Weights of a small GPT-style language model, trained from scratch on English Wikipedia: MLP 128 SwiGLU, no biases in attention or MLP.
Each number is 128 + 32 x the weight over its row's rms, rounded and kept within 0 to 255. Layers, rows and columns count from 0. Numbers have three digits each. The size before them is the row's rms in percent of the matrix's.

# q: layer 4 attention query, 64x64, rms 0.14, rows 0-63, columns 32-63
# k: layer 4 attention key, 64x64, rms 0.137, rows 0-63, columns 32-63
# v: layer 4 attention value, 64x64, rms 0.103, rows 0-63, columns 32-63
# o: layer 4 attention output (transposed), 64x64, rms 0.254, rows 0-63, columns 32-63
# gate: layer 4 MLP gate, 128x64, rms 0.235, rows 0-34, columns 32-63
# up: layer 4 MLP up, 128x64, rms 0.222, rows 0-34, columns 32-63
# down: layer 4 MLP down (transposed), 128x64, rms 0.315, rows 0-33, columns 32-63
q0 081:152176181100098185126142127123107171158115131162066125139111084178156170149089109151081138122134
k0 109:141114141165137110185079119168180110120095117142093151142105115118099163087065119088137084107109
q1 117:108134082114109147182094068130149117090161130136098178096140148191107111090123112119186136153114
k1 104:120080157127134097105097135077129152192163092106134131078134160063120027166141121111135139141184
q2 109:157154160088181147077129194058105133088120118118119076138133136125143136149136154134112058137115
k2 103:162165127174142105113166112140085147124124184144147094142131157102149169116147173171093088125089
q3 115:161157143105166134043137124099148177172145103125098090106083149116142157095134155163079121147189
k3 113:103151152178183122152117166142159160085096176131129125153161054154145138179127089075122039132093
q4 093:159091088145101080115117085175114110134096093096145148137064121098177124102104129104157129130152
k4 100:140109106115097138146062147099161105085099108071070142086181091126092133130080102101132151179135
q5 092:169133145140177172071133139115121143138146067119079105128118106130182062128078123135120101146122
k5 087:161117174198141141153115185117154192129097118137110066144141110117112136157162151129104112181111
q6 088:094163151170163108165172166105113161089114187143113153168164097120155169146153145116107065148106
k6 133:130149157138170127098181133165059141135125167117118111142115140084126104099157198164089056130117
q7 095:209125153120108128061129136083098124145119124107132080140125088079153120164152156123138103176127
k7 075:136208127174149141112146101124151192087097168160116076082205126167170159112119119115139139162089
q8 073:127122165131067101162095075181103106182108169156145144128145078125102109154149156131167117114125
k8 092:121177093123130139165153071101131161130092137137146113163105099097207131149106171135137128122133
q9 094:132131112153129124145159163133149090065195068128152139090080123100119142149157077054121110084096
k9 075:075130169115151147173121155155099098216162139122090173131105138114093105095172115138089106149170
q10 070:139132206119190161180129123070109124129114162138089130211110113113101125109137147162072137123134
k10 125:130099102105128122145104116132130063118152122073074160126117127098084144151138071107153146095176
q11 129:143140149147151153098184171092141146137088162160102078174169155131146129134174131154104109162116
k11 051:193174156165135119110163155136125162089115129112155039118165128180140127135128147134103119117102
q12 081:163167145148099225146147110135061148146143135098099103115144116142158144115093165052128112138132
k12 103:086089194136138108143123097118155166148164081080109149092137150080137063076178153158125137114128
q13 117:119147087135107124147133118169147103104159086104096150094103188131159133103057108134131135085159
k13 047:100054159123155091181124133139136112154150112106162156165113116126135079088169203137141134148177
q14 081:094131148097127140161131131143104086066129139093114133116137119113149105139076083118126117117157
k14 066:124062179129127130129112102094132133131143102119096151138123171124119057069136126065125075123197
q15 334:114097084113111117137085060160154105115141090110126191117091128137126112108067111110182148118163
k15 036:152144149096165089080160182089076182153124206142184109130141167102110100146170181140062088144123
q16 086:111177151085135109087130154162072152192113156108122143116166155092165137155085117153070154186119
k16 096:091102136140065096157122122109205150101150090116126133140162118097088157089131137120153155104067
q17 101:094152143157135094147137176076105134135210156062170119112083129125116176102140152132177159145158
k17 102:158096112119133077108089062140162182136139088108129167121111149109160111075075122153157099143110
q18 099:119083131115136184168111106163137135139128127063091161100129115214131090144131096131084126089145
k18 096:136135132128142149074153178110142101157144103159143078182080143114141175153170169151102103105167
q19 081:156140115134144153104120145127243114113144127183119174075107199148129078117103159096141128169117
k19 081:104122184077143094160089127119094130096144081159161116176140130108114146120125156191122070150081
q20 091:148169135093059143134147102152093118178071082113085156087124128110100121045137177179165207113141
k20 097:105104166134122113130107114144111093107101135129193158116153060102233141198119108130162144139113
q21 090:156131138102090099078156163138158126219127116110161139173138138076144121120135173084143152110137
k21 094:098126169122144195175122125137090148128166137164116113155131089181159119137093099212124219157090
q22 091:098144127139176124178138142077178101076091140177159148170178117089113071136143098200128156112163
k22 088:168134116111097114143123090102096136139123178105109127166172132116107119208187112111132107124117
q23 075:154165186140135144098130172161085140093073089147074126137093076144224121127128107121140084124194
k23 075:135111140165166137084089112116135173120112170076065090159169056104127064098166109152102145132120
q24 092:110155151172150095118158142140139095142185060184147142199135138151183103141141100169139126158170
k24 089:110083173108132112138138155166132160133221215137103064108107122177102091106098130100118068129133
q25 087:115125140083159211118139116171101116100117124120138135153152126101147156120151087119122142133222
k25 080:117124170133161085070138128093114111155153189159190143129138104152118136113145100174098167142165
q26 086:145102138153123121137140133117115124171068153141095110125141108109196172096173150079123115172131
k26 083:154122086148168081095117095124159137112065129122145106108132136156110130129146114190174203136172
q27 085:122080156164131183092129095159132129124132089102121130094168183140165177107151094141101124117114
k27 081:062122095127132078122121168145148109149092083145151156104127132136117146133118143175150112106123
q28 086:186105131167142133125127142094136160098181169109167158190120168147075115108173161147155113049116
k28 084:149126152050113156132165081103087075125144083094065133108122122109183122182110067138122098111128
q29 084:154162117146180152126145153109168142110133136153114102079107127091142235096089102137138109125134
k29 083:066130125171150208096141123120125148077118145114096122130149115197119108136124130180074149207124
q30 085:161126116110120170221128131111164126102128141143125117132164212135101121129080129182117139120132
k30 083:119117140129114081102151094091114108084079083135147118140139204113090120145175136110143170065077
q31 080:140160141084157117124149125140137132147134071136099132165125042118104103164118073135111181129174
k31 083:091110106146126223127105179127101116067181191165109113133106127163142118116162175079081070131116
q32 142:171149120112117146116160159088107136133113120097101060135155153106183086134123161165122150204135
k32 124:173151114116159104114170147154100102179132167131146104188105152130157118146156146168061111134145
q33 094:228132103098107110134129064185133140144129156135153153168114126126101163128141139118121121112125
k33 102:113128142110112141157096117109148103140158070145068183105133126146159140115102068072184187169103
q34 089:130128058075108138135108140164165080137093054094155145090109073105125139139106089114155116123180
k34 100:151125115186170154104137138080074189059093176082115110141189121122120112112133179139117115119080
q35 123:181135149104120160126152156118094126184129136165137108128163121151120117136124137185122197117110
k35 115:158153112087085156135145150114095083135146107146140119148111173116174185118137144124066126200124
q36 099:104097063142071099159170140147116105124129144170162190120130132118119147107126137115199163084142
k36 090:125079146087112131118096107133109090146160081107123201111084142087150103129119132124144194115140
q37 100:096114072113127098148149148160127105086155122110116152132085140092159143086084103123213128143111
k37 098:120058186130147130122071094148177130142139086088117188133123107146086051106125119090146165138170
q38 114:142152175134176115119133146081121170181125139142154117122187114091166116182161103153100131104144
k38 080:119200112140120145147153128100116165104095160129098081152142084134166156185144159107100100168062
q39 085:108126152120149172053091118118144142102108092094054130153068152178153079132081119136110088136157
k39 088:156074130149128111135098192130137136114170075098119140114096077097055112139121090123171149075131
q40 096:096141176128142089043120177090110166088147138128153105130154111108117165152173109201126166152153
k40 078:157191120178113126105158147110125185133099152145122064137131099175171144170129137116108087153073
q41 081:099113112118113056173109136178063104192107175117158132126097082116129131130175159111148147141124
k41 088:175189093142122163110141105096160166085055179138111133203168129117161164111109136142137147178115
q42 092:104090154080077167126111070125166110129146079152155145163100133130106095100060148155146137097159
k42 055:119092175080166107183086125183054087156156118133102208145065145117093093160155103126108108075129
q43 054:160137157157196142143113139041159123102115113113103127162149102062161087085058106125109132149121
k43 165:132073101055113134176090106136158102134187103082133174100136148116067103118102104089151137090137
q44 092:190144160179129121130142082103134147119133097132115158132064170199119108157134127086132150062099
k44 082:112116153079124100132065136114149065100138117134097129126081130029144112120185125153159153127119
q45 066:100098141116065146108114124149091133116100135187135103160132140192168118119151163113176130177122
k45 135:164185163184164111085172130126107167128088171155131036133148112129132125134156124137125093127100
q46 092:167150063145094130143131102178115087123120053094138116138074091149143163078109133109142109117150
k46 115:136150204171145149149153165100108182138106168157148078106179114168114101148131141160090064145103
q47 059:098101098134114120150084092127125059115112110114121161195106102103088139134111123108176157137143
k47 313:139183151161162123107170148112089158144107168154151053128166123149142150140169158158087083151101
q48 091:134159095084167156142083120166150193139122178135121138072142151140198144193079080163125137084163
k48 087:127111112129124121124138147025190160043066088126160120192148103119129119123132136149112111168069
q49 086:103119140091096124131103152204120109148184109168099127050076136104096112154157141118099138157143
k49 087:078136104127153125156129136176149112132053180179104139209093085121083137131161115190141092131182
q50 086:074128138165121135067150117067132100086152118107100122085110147157142187079104131091101138159105
k50 079:152104185167153103141118187152178162146200109115141120108121163192141135114145134114137058153186
q51 079:164126091152135117170108117158168141163118156136180101167151148176101075171113147143138090065066
k51 072:142159049082133131120134141142109147105037117079114134155168063055131123134096158113136181074110
q52 082:097159105131105130156127122220185128132152144178089115111089166165093129075139183068126114110111
k52 083:109111133129119164140123184186128128153079141133144144147152104115086093067139107149184132122144
q53 084:171101137118166106165172175123087116090154043114184106184112107139141168135123111155166096112144
k53 084:150156147193143157075122110154139118113117181124052097108135088167147120126096129026120157138089
q54 096:205160116138151111086141149103134165183135107230134128176138177155107099131206129080169154141160
k54 097:089140136129102111145124080140064115089145144086123118039109122130144177109140106160120153154069
q55 082:143149158131123135149137107137130150154179167085162135110133148101101150159182099193138142101135
k55 078:087158139141091133091109130107161138133074095105125092200123128100229155147078099133099099113131
q56 082:171146117124180163050144189109185120130110079166114121153085161157126164094168154095113143177166
k56 084:088123154144098120135117111183050094068187108100120146079158098159114131085164131209165108122109
q57 090:155098178115119162102115160155215076139115119171106117143149163035134124114168161137140137153152
k57 090:100167146126147113219143110138075117161096102111127105165112114191150093176143083199109166123096
q58 087:169136105195140152207105116143110139111105119147081111073100101145124168112124143088140086164134
k58 088:102106059154107140078134131135156137125122155106159116084137153110118065094122129163177085125156
q59 095:096125187104150162110126150191115154053155098185126123105141142146171121137145090156196133128193
k59 092:141108119157094131119118101105117122120099140169120140094039104167108092129129060036124106140096
q60 083:043092184147132086166134124074109127120114151155112143147105137180108106100169169134111156178140
k60 087:162139154143100100137152114155099150208119141147126089171109155108088184209136096172122126130139
q61 077:157098124139120075146141160118135130137113146130136172113155168111149109160134091118104132088203
k61 079:140126134122085094142109106103136139142166115102143115176126179138177194174112157197101184158127
q62 088:060147124109168104163127140189146122091111114092123166116137118127147149109153102180142141112201
k62 092:212122080126076133089117156087129132135091148147201161191118074125148100159157123129174128138084
q63 095:167150077132195115136142103169096172084110110133132135117083044175178132131115093141143115139153
k63 097:174122143147090148053095123082179152067102186148114128086144096096081119141160128048107099155115
v0 126:130129104116156108146156100166067095087174127114107140183100078119081134081132120165138079119132
o0 125:089140160095080108146140132078076135199087130111148178128150155137155161140089184142115130127104
v1 096:122120137165133125169135149188093125154086121121178120140181155155145189070129155098150143121119
o1 106:129140064109190131144136155143118170052153211124142134117129118103128115125085093133095169091148
v2 110:118132163104160203091120135146121166143101115108109116107099095130156213154126070175124152107165
o2 107:157129093061092105131085122124132110104186132139132127149156141075127171138150158160144158152135
v3 109:174152126093140091131126161116159134161083149128144140089132168069147120056159152134121119098134
o3 114:138088171123201154113195177093133122094168207169110097103115104115147147113105112125150121145125
v4 089:126105121177146050164175112169088180143131085136175125152124157127148026131145150103157149104153
o4 092:124127125173106122147110143106149064155118174154089141077108138139110158142205075127102129116143
v5 109:184128139052160168127085130132120109181146145103108134159139116139147151207136090070140090073106
o5 108:119157158157149106115114120138147151131117125100157188149113136169158138192152103130116050158155
v6 095:125130145153126166195091097156173132116072125072106124223102084158129134166118135106132121128115
o6 090:108163099103114116081137152124086112100154157132162149136131148137106136125106162151087099088145
v7 095:154091146115146121044128149075107094105162137102145124154133087109083142128118143062136095149150
o7 097:083104108118079123146139128150094101180112152132186184121130121124139134081166176128155155137124
v8 086:136162143147035174126153095140110132165133167117130140078152214102148134162091084156173153179133
o8 088:187142144145139182088150146112131191092130097121101078126159091166112137143067060127108079140109
v9 121:069130152134099173139118126143088105138151092100082134115129116116171084234125113164109122123150
o9 116:096174116179152113146128155127115116120129114123131044145099083137089137146152119098075105089152
v10 104:195143086142121096095130114099152161074118105094088106081150177159120076081115124105120174142134
o10 103:137126171146087149088110084112133102147126067119079155103151163158113107123145126162200080124112
v11 093:115157143099111172192144129131102117107148162125168102126178109148149165185132124069124140121134
o11 093:144109100156142096070116101134106151102100173119137092158145158128120117134097105172093029137081
v12 115:110096139147107087132186181153129105145095187111199120118143182045162105121134169081132119086123
o12 115:179110127197162108126162174116096150095125212107165131094154089122152145110098115102125148126140
v13 105:083144118099143133110106083161131157170100160205106150099134145126108118151101082200181151114139
o13 105:133130155123182133170116143123179166111138112149089075145130134120178110149093077117060086138130
v14 096:062151164165146099119123129111155153140159139179185146101104125033161089131143144155127157160111
o14 091:147099162174166108168195168088165094099131147190090067127150070138133156103141132106137102179091
v15 114:127162118066166124135101103200133153104151157109096120139071098101099152072097118171163106108147
o15 111:126159138042114173133173116093101180135131101096138126118166169094182132098081148169123145118109
v16 095:128086170182065120151148126118075151088099128111167121148169101182086121195161152085128139125101
o16 098:126118085176108063095078137127103102123111198122127106105127117142133142150152109150123152093108
v17 085:146121156146182219105130081214116141140072134110098105095155101126130148087163064162124152052135
o17 080:162119097153067090127097092141129158142149127098153171116190152100157152182084150144140134105132
v18 099:133129161196101136156138136105136114108089153147082128066182148182112127158090105122165105136095
o18 094:132119091156151159123117161214141204108130126116146120126158141124154058103115117162106136143156
v19 086:200111132150026124172148104113164145138145114181122112120166126144144119160130132073132156120145
o19 083:177149135178063143092117120088153117141178125096126057110165108165155096142161128164193154122126
v20 094:114099050124104127144161129084124080126169126111112134087133123068137131170135174129137080151027
o20 095:153153200168142124122172124126112117172107125146110082153118103143122161110143192093072081123144
v21 102:148130124111187033108147101147037118123112136112192105118140118179075158110128075139160097038164
o21 103:132140115109101117167081112097112151174113175098132170130177178076193113171099133129107119133149
v22 099:129110159086133084142125121147127210176106162156119111109165148132146095147105122128147099082174
o22 109:138100122163173150100135155096147088103179211116114100107134137147174130159183087167089085132136
v23 098:143127143116154164180092064142112127066170091147083130181157130227129097182088091166158081139117
o23 094:075190151067122159139141126127132119160143069120150104133130159160152067167170098184070080121114
v24 094:122128067113168100111121203139098064129173153134149118120104133151130134108144127072071142095125
o24 094:152129148146103115125092085119119130154071115090122167157149140091138128149090193113126145128104
v25 099:140157065112094094143107077152174133082152102125083107058130174101167103083083105129138139137152
o25 104:126168133114124176132131093113153140108145039074066081125138158130133138131138131140157088099144
v26 086:061154155100124088099129151112153130121156128047097118152120102125136106133186118078148218137071
o26 083:100117108169107083155135159138160144124132086137139171137124126138072155110091122157121159140136
v27 111:087139212145116198115088133129150072186141087122135130177135120180118130198127056198098112111140
o27 108:105123108116108121147126187128138103153127072142168120168145094127094122195169131112154132133140
v28 099:151151085151157133096102167112166135136075127097129150172088152151130087103122148059136179197090
o28 103:158148133105099180093139099169141112074123087179103169096104124147088074072067110129160132145104
v29 092:079154040160115137163145112211105063146115104071144138167069118198134152109132086125111180123111
o29 090:146195140085131110136125176162098171122129104105142178158118156111076141159056162086112149070166
v30 087:113149168085091127128124154130084094114198131130109150067165148081103146103059190116116139127110
o30 091:129172157139175123176155081107122152132104082099100077129155076138173093140072133150119138120098
v31 105:100127142196142058136166140071119102125120109103156123160139098143123118097123162121130063161131
o31 104:087091116172120107142162165122080110159093164164135149115162145118117102115157150132165133131105
v32 099:108088104132156080073137167101106126145162124128150162170054094104138145164130178135178109155066
o32 103:117112150160171108151138132129114125127124189155163165122131124113128142073128128112087155123122
v33 097:092135175111077201123099159187138163158111156176101152129095103166092130159097117161168089186143
o33 096:135139104081151152110102111136117146113124077182125082167161119117135125133088113185077141114066
v34 082:136138089082077122148085088132129114078147127170084132132124121145053115111101093156154159213141
o34 081:093148134074131170090106122122131141103132067078110098148097146126128148106087129144085096067118
v35 119:127141079154092112172174142177139139101129132158107113160106113135134105075153170122126178116080
o35 120:155135118140147131108126093100111171081143135122117108115149159119131133128045127152110178066106
v36 098:172164114142099189142116149172131112111044122136087135055160111120101102117110147128120074139187
o36 096:079128115142158154151150143152114117126158108160095058096129092112178104131102133133131153139074
v37 086:134112061111129123135083175157080127127140094173142126187109153096198166085146209135118130107110
o37 076:142130178083136101125163117115107052131124147111145108131097125129132108108138145090133151128144
v38 087:142177114151129110148235170157103186108188096160137170168096194103139081155111123161132140134133
o38 096:136128183152151130136130183067136113138150104120164180096129168147111097094052083162141143145101
v39 081:084129128124151140092134127113122131063176048081129105118082090147167149134085097140103186158095
o39 090:129172133119089104175117102154154113160132037131092144143145127133094135124218152111177143164126
v40 124:144157076058111096100128088174099106087124143127117140172119152113140147127092106133192155125076
o40 121:159174142083127187129122099102134204085108115103129115121144172110157135132000111152093100118128
v41 095:093151092111089103107161133086155171159106146207075165183083138120138118114162143159163136126056
o41 101:166105178154175127079135153087145172083124180163108134145119174156112125121027101156117111113117
v42 122:173164097062114204123081079134187149102083129156048139127131097141091125119145093125109122173126
o42 125:107158149065112167106120101124151132123132062164109110152101138159135132131083153172168097150098
v43 102:154104103126080114137149134118134102120145130079139118068166202090167127136123164090107145087115
o43 101:159124158194146139113128124146130124130119118051128108085112095147129145123189108103184129105155
v44 080:154143162074058116089154114084196128112094125095152145127104173186146145108113132142080142167159
o44 083:127110147130135151155053138107098136116153081202157147174130143146110137105113116118179113172140
v45 103:126097146141201130128148138143085145129186092067167122132114083141117154111143096127104134111065
o45 106:111119151099108064141114129139112113195118112143129221146129141114111162121221150145169138136131
v46 106:130091131190133103169140149113150160131106129195108111102132131114188106108141177104158118076111
o46 111:131097096180178120130102100139147152090152203128109096117126111104141107124161116143081127109133
v47 107:113131151171054155159139104112175075104162148115167135125147193082143119119107107140157129126100
o47 108:156144171103125147146199209141124152162155103121133115146149100157125133111148124090154082178158
v48 097:148112083089108103093075126108130089104123136127114156108105114126151179120137150091176134176118
o48 100:083113129082136151121146129158109103125133123134118116133105121094131162063126119110106119144118
v49 103:144169138114074210106099149142152126135126134143130144126153124121088121139126135106112137126076
o49 105:150162160120176145116200161157129122117119113166118044121116129132152090158048161163124110120124
v50 083:185132093132128076149137094124155131121139133094121109087087110074135092146151096089157205210137
o50 083:121135150152096130081076102113132130135125046123134160110103101111082172078153183158105033177140
v51 090:119111117130137082142197132126062101200168137098144106113139152091143142127162109166136161123124
o51 093:134082124127098083116096160112125132149128115062145181111102121112113191139164093112138151102166
v52 097:164139172076089109131066119122220123093116146147123137171127114118082169149145094093094094096125
o52 096:094107116145164166121116123095166120155126154138158111192110120126136155143141195117153093195095
v53 114:108118155143202106155138145154160151159155119123132123129110114068141043111128114140102109071194
o53 111:073115161178133073152138151102147085158141132119152163107135112159127124128229124129135127132144
v54 100:069139124154165097167109106116114131103168119121072135091124105182162075214127108142138126099085
o54 095:116139166151097119133116131139118122151123086099117090141117167078143095152182133133107100098134
v55 116:201145089106115146104106051105121093094102126083097118105124194153133092170073090103148117120167
o55 111:131167142143104185107114124111130152148138106085108115106164160147113108146117097126113045102134
v56 102:102106110146117117053134198102160099195115131127170136160131061098089110097156145110135083111170
o56 098:093089119172158102137172169144124123139124201195157140141139098147115105107139152108113180082144
v57 101:078131111148163116099088110138136147146144138127176151151077119123154090122148204144136130099078
o57 104:189105175136133137142204092148120127088090153163094113094172143120175132127096086107149153099111
v58 094:161141079171111111190155150154081101162132150088128116046145180110192092077166164153115161089167
o58 089:155084123160104134105122142101120127097153135074121160080133100107108183155052096076089159096144
v59 094:137118086086145079093132073187091124116119106090171102169080072173107188126096098139101156148176
o59 088:124180115108110127155090097111063168166115118103167141145129202103134094124165194130138137070167
v60 094:111127096129067085146130142135132102210127117149170129125158169139145104113150133102176151126087
o60 097:160126146132180152117130161118153125052149161124114112123127081119131134162052091137084124087154
v61 099:059138152114072123141143148177155189167103128159148118184105099087144108149130120177182122122160
o61 096:126093087136202138106153177096124146079148166137129029110117133072125134115102095179079145064119
v62 105:090129072166184143168149133195081095105137157098108133106119090164093090072144146174110106120058
o62 099:135112165105116141130158127198087183133089113122137177115119152089152149118075155092114179055122
v63 093:070131151161107164113118125113116109077202135144107140136111147094115129112113175206155144116143
o63 091:156111154146083097138194163154123162156107130093145086147134143155103128120150121104117144097165
gate0 112:133131087144185114140097127064105131141097083187172141112134118127148101101149179088085108145063
up0 099:187098078150131114088139097115150122144240142092147137130128164131151171105151068158103103079171
down0 095:181150084080147080060095162146148102161150070107094133117146093144144147135136107172139174148137
gate1 094:136134116092092135137082092135115171166148118112107129172133110192172185152218153150138090137066
up1 095:109151185220106090116109144066162141148155102095151128131178119117131154143148105133155149168051
down1 094:128149142178119145126172126106113168140092055151116092093160173111150139090102151131078125115048
gate2 098:165137178177126158151084126145136139014134104139148104103168187173115158129133164180114132177149
up2 095:148106120168153161181136137131116094129158099221094164082113135089108157128143139100090112104134
down2 098:121121196125099129101102116187168195131145112081155175100116139145108190156150154139114122154146
gate3 088:143124148141170138085132151099150180104117155126108059077187149143129180124112137149101123125110
up3 096:086089129178158136115116141136175152125154157115179110149131136168091119086104152121155102198116
down3 097:179125086163107114152200139164104090101103135104112108169078138157163112113184094095112142104111
gate4 093:104166149127143103115177126089162121123113112147147141140125105137185089153180116152129101148112
up4 107:181146075178131132124133150092094134083127104167132148107135076140134043125123120117065113109135
down4 105:156154124159105156112142144102105142142184087139086098164142088135183129120151150101153114113137
gate5 090:186120110135133104152150174131102156128120151099124072137061119210154143154126107144082172125138
up5 097:188183189136193115068083112150170161125103119162119127129124165130132157169135177158157154144106
down5 094:115156101097145198130159154104112124173145143128129051143121097124155101087152046101096123107108
gate6 092:121179149112123132133111096070117168165141121161142084176138114123129140107074147178148135111123
up6 098:073151110156123098196105058174141156154077095135144107182159109122069051094151132154114166096107
down6 098:110092150142134113072143159135134098123076165177087202151119133135099146163121132114196164149134
gate7 098:137178102123149113076139157160130081114179188120097155119128149138134188154145135183145167131065
up7 099:120099122139106134143170089081147136114142148126088150109141166120154055132171115241082116149126
down7 104:144134143146110082093129167127121136150100046072119128178114126175124158150107119155094152098117
gate8 108:137104125139150137140191136105129124150143174170087090155125135149113118119192106155117103128130
up8 106:077165174163133134096123158096105118090153083175091137096125061138121135151099025130137121103147
down8 106:117162136111134117145087091110153096134126172137120186160093103161086083142114193076140099084160
gate9 092:186071105193178104123088118160135144179099169140208131159161156155122146115152134146151053101102
up9 090:163136098164103108171163160094077094057109125125126125139155148036114137117169219108134126142146
down9 086:127161143124154141085150081120167149120143145122179128100121139155127119134123130180104106105167
gate10 091:151156124158144173097108086136175131070135150131120152158172128140128187133110071139117139104102
up10 102:117080091130132076137096144095034109120151115161165098119126131138144096078162170156128214136150
down10 104:143133121100094135120156148128124092050192127060102107128102086125124107142138104140080088083079
gate11 099:134144150092130102148164160100137119173072153167098067161153121148146093116126078141082032184167
up11 109:131138153134146130023103100097130181104134161140159077149126166106154137092120133161143181086082
down11 110:164181167107153138163162113115136151132172092169113085137158132154154094144098089153070131151153
gate12 105:179150147132112129057145098088138162108136171132115056123102106141108138127173065149106166122122
up12 106:096124151094129105059140117081108181108103090084116121183153118200095137128150168086108149126124
down12 104:143125139144159103089058135105114142138135139153154100152061154124081126166085106124139120130140
gate13 105:208144177146140141138115077125156108157065084128114126173158156158096127128096147181122080164104
up13 108:111168112204128143184088172138058120146097142120146136098148076138144152164090132107143143113144
down13 106:189118146138158108224126152132123169156134096087100094173123127118141162167059143139168073160137
gate14 101:155091091109153113111160110098114127118149116160201096092077099142116151084182171164073184098114
up14 099:126115184142133066085139120188136115129160152180158132093073157145105102117200115134087120095141
down14 096:089103136100113147097159060107105166132116141115176055117089119137089100062129143105073122149158
gate15 110:098139109148155083125131097143103106145168189159154079168162092135149135090189096115134136151165
up15 103:055164065095174113178128125088093109125154094094139150112157115154083083128096094168096135106184
down15 102:115125149145141153161163155158182187118076191070114144124124115127149146120084123178127136113131
gate16 110:096131138148163142113153158098181120152107147169119150070138134088078141157111114117116112141205
up16 102:138082134099138109168148112087158121155163147139125148125136112108101202147112110108148119150119
down16 103:110098139146097122126152121101128176098141167082106142139121114114130112103112103089114068127070
gate17 091:114131124142082088111091136139125096151104159144088144138139157070096128130142161162173127124123
up17 098:119115184123024153125122127097129153114172098162140177078117080044137137103141127119070139141142
down17 093:104156094073079170099159051088186155099112131097157121114121120078152112106118120135133114137141
gate18 103:130172172199115135140127171063066105131169193115089094090106112120121124152106157185149075115137
up18 098:114183188090140117141076113149138088079142114117171115098192115103155192136125125128109192133038
down18 099:166143106144127196102098125109141102100133105137100063126157087162148107168151106184166114162061
gate19 091:155185065103122084127123069136082132186134137183177113149111127090135130154120164168117117194097
up19 103:119139134081191175178174068133152104121143123089169128094136214124127075104096173193113087103152
down19 096:107107169124090098069179125079138197065151155069096144080121088131083104072132077096127156100155
gate20 119:127174090146091145154206121156143122112144180161122088115149144165105103116168112171087143141101
up20 104:103131195069195125086058128099084117154155141129129147142125092081162169153062123114133113124116
down20 102:111132163127153063129111115146183072100104155171138116149150149118150082156092134166136144106123
gate21 101:142156164189212165108127091104124114147151191160148134086139095107167153124138133103054145130118
up21 099:089180169098138116163131149147043140204116157076108119161115109131152121152092168118149120169059
down21 100:102138135169091086108178066114131098155104129178123127111071139128145119222160124170182158116154
gate22 118:153151155197145096069163153126129101173141182122114120164157104074032140129142129135079172111091
up22 105:157127114161141126154062120087112108164148168118120121089123099143115110174125138100132108111164
down22 102:136156185148141209110122165134136106153151102128106142084162176077112104156037171151125155174123
gate23 087:133103174143127073135151137169145159200099131135147081175103106102148152115148151139107151152119
up23 105:110121144109083223128157182105100091117172086048172127137141176160153082151098149125139112143111
down23 103:158106080125159179141078131102121139124100190162090135073112125142083178144097089113175139131127
gate24 101:136117146130068098116151148064159109145163136124136090129155163072210091104138122195123172138134
up24 106:158109162156097099129076138145090156197179129147156161113104134144074124131089162187101131054105
down24 105:170138140164136119101098123125169142161133148178160111046094094135132144148195146111133152153144
gate25 102:126119178109147141106134161083082142104114171151166145143128105086110149176131063154128104120108
up25 099:112183100170116168100132154126162087161141105065092143107122115177066125160114169082144152158121
down25 100:095155144153078111110126130120136144121189085129144155185114112165090176115089161105105125092115
gate26 105:160110155159132143041152124151144145123129180140096119168123082181147089196202117135096143154127
up26 101:144118126126130196138130151124079068086119122080117085164100151118096119125131047113107188114171
down26 101:164107081076139135118130182130121167146187133125134128156128189116093142131079122107143062183125
gate27 107:084139078159084161079134155137149149160163130174143083179097078175130163164107150134144075133152
up27 101:131112172133181127123149162120079090114171125143112194105138112075147115177108083187146141117117
down27 101:131079100166185172170136123175161143137176195146126097154120163156112184179177178150112184137112
gate28 103:142141111091098148154158124153101108162191124033125068131123100114149097143144144099102174065134
up28 103:105072233114176132126154115152126104118137133115151129127144124162164123140131194139165134163036
down28 103:115123094133091115089101162144126189146121123029143088112095107115140110161144117134161146114142
gate29 092:103135098183087067120175169110155144096122113117089123076144089111088119163132135091130150133090
up29 091:162163157061165172123154121098106170086093129129137102114064116103166095115136184082097140147062
down29 096:116124177158129152170113143119103070114139158136137129174142144110151159114189125127078079131104
gate30 100:129224139152124155136113157133194085148099164127138109133186108099148107095114174100147120128113
up30 101:128192131142121118126117171091171060104179166112142123117130195157094108064122142158130118168163
down30 099:125091106103148084098135132101167081116099100145125115140155106098151106156124070093138190117157
gate31 099:126209130119137146128126104143153121120162202137112098100128117151159092093111147145105086205123
up31 116:107097153099170166128126170149133100100117135135111126144067042102120090161109090111157130108139
down31 117:090062146177128133139141172131124121141161079106121189109093110079123115145123117122166131118102
gate32 099:095153175126120102113160146157116123168186110127177106157136155090084133158102116110083099123138
up32 103:185135103122112091174109155153074087179085128138108112114135107096067122167146152088112176138137
down32 102:066084089173105151099112105128150125116127156092131082121085154188166106056106162115156098083119
gate33 097:133131142148101117129151079162088146123166161140141133132206194103101137215163127165104104146123
up33 097:113087102136157157130086149085111114089148117122115151144074161170140137179079082079143114122147
down33 098:140114099181159129146129110105129099082177165114089190164049114172107132120092109147121092100139
gate34 095:104116101080122113135129142143113142151092131121146094131168082137143130077139175117127045137065
up34 106:113197144136128123073124141074103144101136109132093123118148130114057202215133140174181149127138